Part of a small language model's weights.
Architecture: LayerNorm before each block, no biases in attention or MLP, embeddings untied during training, normalized queries and keys, local attention windows, shifted keys, gated attention.
Each number is 500 + 40 x the weight over its row's rms, rounded and kept within 0 to 999. Layers, rows and columns count from 0. Numbers have three digits each. The size before them is the row's rms in percent of the matrix's.

# layer 3 MLP down, 512x1536, rms 0.0377, rows 0-191, columns 480-511
090:481416491497512499487583499471486477514493513520508457422495556480525533531524576496528492460449
087:496519533476493509516477489510481513465473504503479546470560489516444579535575428456533492511514
088:575460528529409540503495532510491485477484513530481519538426444460506482446539495482545428547474
094:498552512495498507472524514515550505425497558450493503524544509458470553529480537500499479438512
094:551507554468505614474543425498493550518461547499460519501564462556607537433525458470486475455543
096:513477486469517519582533473480410470523514488542455450508456508517554544522527487502554527494506
096:526567485441551536484509517533514492483564495477513486544537478458547413477511476525484478559521
086:480449513547482481453507465422534473486436477527493464420514550491446490535436469490559452474512
098:553519501516491514507494479511509466521513430504535440656525491387501492529618430461517574513472
092:457454524461523486581515560474441526484555520491514537469494546448514540492511554464522469504512
093:470488515485456427453485510528450548480540480499485435491519547472543516463559578491485518515545
091:506528463532516513534478496549524488522480492492542531589539566486488542561507457508519467504444
103:501436517575488477511504523494553514398508537439605478540504497462500528503580548509448520495399
100:447533533475495521503550464488458434506506513554535441443427482521545466424454465536519521449463
102:398500507460489498566482596491527517564501552544481499541474603498500505598500533496541464465491
100:580520534519528407518562474520495508488472508534487501507462473446492529465511510501476505507546
101:415540477385538605504536473500456555482468563486530526433424572465505545533503469498487493469498
098:570597493478527503501555546424497549567496492470496507549509532532476507545525444556497462481577
099:401426536471505556541525539527493509543524451491452534515556424529499551497490494521468451509506
098:490523504491557493477504522458466513438504450487517490493467499557576486493515454451488470536520
101:528551481542452490479552508478490472468549463567512550495566580523495486564431470458487529572485
097:613602541485421533451542509502492485478487446451531552498464496472497497453484455514467456467419
099:537499487512533514563557511571467462512548470496489565488384479552477524476460501526468505482568
099:465512482507465539522506530556582444441452492491405460469475500569507537510429504512464495497490
103:576479568432486508496560561467466552421522521591581489496522421505447565508450442468418513515423
097:461445511482510533514427464455511544525454448430511489533470582467454490453483534480503478460478
096:432557555486509468514512452518534509504561520495475484539416499483486486481530481518581457445598
102:456496513555524467545562554567412473547382429524476479508475452479468495503474477543433479506464
097:471430575475516587467474516486505431461542526572508524618447540486518543559528503508497478451484
102:440478537590551418523526528436499558480526544482531428427553499551504526475468551551531492471561
097:534475566509478479528513518494468419519525508491576519548488449525499553603426476470537607490501
096:485478418554515508568497577444499541513568531560466478498578508533528474579481545565474454554531
106:519524505497476500546502504448536499554482476519521531589479469509512485502491447526476505537556
096:388408482544479511536488538517493494535479505439524540453489470523454463512566521572438552478525
099:550471438490570582476475443456478455587442511446546472492557450539503544458422448444495527488527
100:511523439484561437515417575600528548459460474574528529517482510515461473462503538484555562511502
101:446417408498456420562492493552566572503442430548476531481468515473479489449479505495576496517538
100:533455470481540530509584494525501543460504584544502562472488522498512477516521559494499478483429
099:514545499460534555500492558467458477556480487441508524513612469531548482528488551427454523537530
098:485574580462463466483505502525503472559458483516500545469535449554487537594451507456389449467486
098:505462427543531457552443483447417501527515497520455527524505555614464445484445544547510509439500
098:449561512525511466490513434462523461507511533491530511508443513495473507518486512500526459543537
100:526454522543506626502494519489502505512516547506513544489609477479524425429512574495456510510503
098:543535504443451516458501499494513456480599524454606481542495457482459463466478401526444442512509
100:506503498491463542528565476527443526487427486469537544468495537460516546495432560420593473529471
100:523535569505440510427547466487556480501438478528420477492536475496505413493528451487467575474513
097:510516467496485501474545467452511572480412482488530402567539527499453536563494448557465510401617
100:449444423462489507472481502396495466462498467492426447503411460466518498513521483492453496530558
100:501532457532475484502450445491529571438503451458527525522483514519492485357475477493549475540508
098:510532432555483494567483530563572461472438562475462453540512533516511500536482442483550479477466
105:568515523512522497525455576483524447501393578559506507487480437463461484554492541527503484483529
096:492509435434434562458490421535508521570523448529516492396508478503515502481472528502459528554469
097:538469510466508490462514500496501486420552495499466494519545465547494499526493501573518503465489
103:543469530546450494474493470571537482553464562488509514513455545502497488516493548502462516544394
101:517492533536552442557505563458528494539499553481507544486438487457593495501490525453504545484566
100:533534474505511495528577444435450495433468520483472468537490540518483460490465487530517482495414
100:446525470593509510460483464537561444467503506481511500524539496503473509509500534528482494466478
097:431493521560512457505437581423482504482453522553551471521527530528498506565510523493499551483512
104:497507501537510497543454464537528425573466520421578519470559528475502505447430423479521526506525
101:488544530443492485551459441511501483493510545528505484473523585448551427510487500455497545518498
099:483494515483516599470519480564513558519466524538546505498474528460526508503469497486513443532469
102:550459542501483491548489462563475508476533526535519453487508520501499544518512446517472521529489
098:455465542574473448513513449545504513519497475501539486529582479452496509526535458496465492482528
098:523534469523498496518523506515438550505466469509493460470505452479535564520543461531515531430516
099:490477478521480507446547495465526570453542488594504528440558444445494492565499541460525456497555
100:486569461463548465535504428445432495520524570519501554403507435479429557453467589538482508496497
102:444566530499508489521433524530472507512511560521467443539503544509518511459510466500520475525518
118:527536515457491483639487523513488530535480523507484497484494472538458526538506478493510494473436
103:461526503491518496550483546464560521517456481483565416461568460516426514526505503513516513499562
099:596464493545440491522576520470500503521469423493471490495563492531532492499456436487516541474411
099:466524516504447547466536500451501569500484512496517496553524476497544463542526501494508583523531
100:519506443428512464453493449528506446462511510532543492496575533495469490455537496437423461501481
100:503474513611482468518502482424495546540386477513469492527438471463481518475490532451490482495557
101:413508528532471506482544512476445482407533517484408446560514448433467476499498556453547526436522
105:616525495550603545509449506485437515524505520514438583414554465493556517526566497496550460484457
100:503525521542484518508489548480573506496433541520519506481466456530525515529496504503438532538502
098:530568534542498466555447558513535506444524479581548533471447529489487534506548472519572566528459
099:513465451478486526458561499478492494510498547534485473439507561508573490480490494506478451474475
101:499532512570409485588479472524500462535473407462473495496483452556464556490479484524507431556490
105:518456493499560486527503553540480563520488562562576491509488511454505518506453496519536484476548
098:462528478558509551456503478439544463607588521491556505495588494461514500450497570472504499484533
097:471533526579409527493448510512486505470514534517432512431547447503494565455498491516496504464518
102:468495503496505552499531486490580480450511503508524514438515510436433564563503472524446519479514
100:487488491476538493518481536484485465513444542444445527453469433529592509482482496516455493515561
102:480500483463428482490523503517555536465543468481547525497561486485464480436492546477478539441528
103:509514549496492474511505538453509497465452486482487525517581496474488533445522517469432507544458
100:512536463479475491484507499480515524538521527501436504504540473492469491490519554457611515473531
095:552451519478468537468506474486528485525603513551550492534571468482470513443514441518522512443492
105:469426559458518510521523540480525572534556454524438478572542532507464470487625514510499507436424
101:555516465482506418478557520510519547493453516493423522557557448531486508462581442446448501563528
103:467553518572507481541387471479553510529531554490513486440458509459463486451497507458450461520477
095:541514438489488560477545590522465564503531480510563543513483512512537498487433510445537496586510
102:451516459510441461517459517558519545494489467459546484500498504486497551527466557480537514485520
100:583549527552481466560530575461450457510451493523494475506554548576473558486506452544449518502431
100:484458473479463572515504508476486507524491466548484479488448492494503523478505619508396498464501
103:494486472538491541467513502502484513519565489496521489517531540400499541534467522456593486508496
100:556487607468493467499506522499496485529492564470478478492479457513525479484537478543503529491522
104:590472472566530500559573473463494505542554523509426452533533519497495536563564449532517495519483
106:463542539581419506560489589435476476501529519488480478503482457481521465462471459461479527452579
101:453553504515535484465423516494523450468559456461452542454446463519465488482435491575530473509501
101:436571526514429515505565460430522470497470503488534508510448540518512523469520510530478506484530
103:499506465577503540477489519490545492477530511477501558468431467594450503525487557464468467510496
102:477545507430510516485500485500458541443556459481538428494574476467493497532488486501443566511533
100:537418441520490464468514548513482527437549454506516486499509551524482520553476509507566423474480
099:440525485589474521518480498478539466599501513478539531469534500502491551521485497575581514503496
099:507580514523462498528483476471528461552496431510555519465459487543604538499507498479550493425485
096:511495515446487511529516437498521489431509526579466530577562591522474535482502471495490573527551
101:475483454546441527504499524561464438492523497484565464482490474494525528487436550487547491571533
101:559465495551536527548446537524518455494520504507461491511475528551523491416467458442505480549432
102:552553609526436480459513518559492523464513491520521496529488471550547462565513501489561587448460
097:456525496554483489506547486514491452511462492496438454535573511555443450529505449501491514531554
098:532565493557509493573476493555525509502452511518551522497517464570482543512505482511541482536549
100:478489460453564504500462484462538499534457453473520536471487483546506468456511523485444483524504
102:461498481556500546471483508492477544506526446524514462491507505453466549522456541480560505560552
105:452544462502532465463456469496502547442459393526411499507495501536556512520528520439523582532529
101:509476503565506547430502598431502407481517494529472488538460491427462498467455413512576497439546
099:515458517509526524529477503532436481463537537519521519479498498557490484535526563469500506559493
104:488599410458475514543577503562509446536508484512494476469417525360499497451544435471537512460519
096:435478516486489498535540569488423512484500502533487510476507553592545476501475496512544445526468
100:555442526465501521476459535491530602487550490505576483506494508501571462530445481532544434513478
105:484483598523538441497513512536484501502549441482463542482487542467470459426428526530563476526506
101:460487462455484537440512502445497458503462585457507508432540440505421503498463602517452483440432
105:461451507520578554452440538583480485487541496478495500474495542560517415479474492478577542475537
098:524529539516538526423491505472470449534451525468519527456503535512441447569508588548485530559508
100:462560514496531574460509520485512533500506526515561458461505563520539417539478536493470558583526
098:514514578546482471522512497538496481569407504546527455545508546502443586511562500524479444498507
100:536596524509499494482532507501520487479474510518560544457536469475526451612432549468475541425434
101:592462483562433514509443518512502504480423508520466512491521450474538559518485495535475416529496
101:474507499475473502480485495469568543468530484517503464511497534501458477555479559423486522434513
102:529483512535555520512596498537528470522579533442522512444481504480549409536494480509479516583485
097:532520436505508483465489478511536464474525498433484454496581492470506545519514472509540609506544
104:532494560543504433560466485495481477578516444527478485462474533474492484519488498462467473569457
101:512518475523519498542471478466475428485450492493492490536541478445529545521485435567516486430484
097:475490504503468518508447549505499502545520584520425502495535582524494530444512512499481442637555
100:503521524540545481482511453487523529488514504534464532466535485493482425531552502487475485485446
101:472525433485535482541497481567464466544554449491512497459541461591498506470470540497574520505487
099:525514462493476552453462478526551512507513547512486545540563470468501571585531541484481551505501
103:577474537495462488507445578512485556513530552531576491546573492582491453397433495424480451462516
101:497507526527572522479575538445482516546497467524556489493560548446441415459446466496442521464493
099:558474464507445472452527512439559513461503537541470492504543510517461540435515414506545571519491
100:481501549473514488520498554467539481489544552471502509481506476540489566471456506485463485501503
099:540488480478531526490508486478523447494528480433497527490499517458462503529495503508452482463485
099:406511465517430500472527559520455524514490443465520520486535485478454581495516437519489462499419
101:458515588466536506443569497489531446523447503402531445461514542526449523473440392574566480435483
101:512548506535500454512525551497528500538451431548450448454457462498527495549496544484506610499435
098:463506443485453459511451484478502471416470547436457547543474503415420535505521502622543526459467
101:492539532434446536487473453470547505498456532510533513515505467534590527520500428567448523538512
099:458567448506536494460489502508505466456456450493452515473548491513533421517492536534466511431439
096:517531558446430544539410497489507558519391536520432537631541463442441557509436476457465523489429
101:482458468503534530507503464527447521532467478538490513495589532429501446398502559493473496557494
102:509494463519473507456502468486461476497562525508468510531511473492541545486575495502441488398393
099:495499513481508495555483511546502512541559504586528507538517534446496491524501512510474479511531
102:487535513437516458466462516436498494508569519433412503506481495538492552498506451523550598529557
099:472505522498444506525526582560467431480483529490490440495534516459496528536498472506436479553522
102:414425458496466457465519459575485513449560544490579529600456485440445473496413503502540514556440
097:436440481504565488446516497449482551350565397533499533487475480491511423482531472500509523481447
103:500399525493456467537480551429449433557481471496496520482602508573467423514486522524560506558472
102:468513534445494496492494487497451492457445456485475503467487457487535511500536463520548510476502
098:566432551449479519488522482557515462448496514461478481430449509473515498545477469481545515571493
101:560431500465519527512539511529512507498502524509542464577518469500509419443492549476448485494550
103:498421456475495522463476480434486475545589510487445494475464498495507514476545428528560443430502
099:437445457508462523489524545492467506427481500470557591521453470507566459426448548474468463560486
100:498488548567562483441484531455457468515474463479436539551500492496512456498472529481430540457567
103:471511531508543474434525433471519524518502462523504501471509524463538548501493555520607484530500
096:520458536501445457563456406559415523451491526499450486496422533518498509463445504481499522528502
105:527468481550465508394472545468487534493493495442467481561460499523500505481517417516444475474522
101:483430503462454492491548406576568500496437529526508532446500432531441467503477499472496560532538
105:564475471420502521491501481527528450509395494452554457536467456507527486492525541549515427557543
102:549520506433512517394455528452465501467464460493514478510439534495461510530543453549553517496484
103:529459529555461474580445506468466434447469568495508435467529499494538438564510484493537447515517
100:493475496450530477451458483531453442518479445505442525541567462477485510509537419487560460510532
100:517459540489431533451523560538440522533464434491508554506551519540490497507468449601519469382461
104:504527490490520463504449483475523496519525555523511443537466529443440530474495426522504453531476
100:527501490507461476527525613545541540545546505496523467488486385480435447506526484497480524476536
099:523460477446496536487468492522490484509498568500524496475428515473530499492546457492559474537458
097:479601564465525497453457478524493499517506516529506548446472446549501408444515482512555509463462
104:467546511469490417511477460521569486491522518486474473484481552486464531600475483526516538479576
099:445518431465507446476530513553518569494484548445481535464539396492551458533496561565477537563549
096:453518496462488471501511488469542420607524520508523504531546486529488475547496493500505503536549
101:529499491491473540483548490428457492515482462456506485511521463615551518561516474463522560526485
098:495547508455474459469529530567527441557479475439528467479486463456495470457414584483496471535401
101:496493537493461544525479573440423547466483540441587536528579470508480488471509418543570520537542
096:400465481532507449489527485556512465482475526511510518492540515445490517483475502471501473514519
099:546451531539510449529482452501537457481536539493524450469543462568571538540511501539538467487478
095:488531508430551544554526481629466519460604554543484503510527552467550519531518425470491465566489
098:510562449576523474559527469520531438483550515511528455514459489501497530497526531477522492515478
101:515467515609431481526517520508557618436518505511439505528463511543492445485549555505493508450520
102:500502493523454463423455536431620526499516517461532441440551477551568486429532576540462517533508
098:528566551485458480513480462467552515524512492517423542520435550450482572487451499524493516428583
098:470461562454610435523532525490504379531472484471531457418531480411454510614548491458435512488436
103:474527493440535494563531531525527502440454477479513501500424495499454516472465500530542475469509
102:508500548479484509521447420512458514557469555582470485460438546547445501477491471498495494520517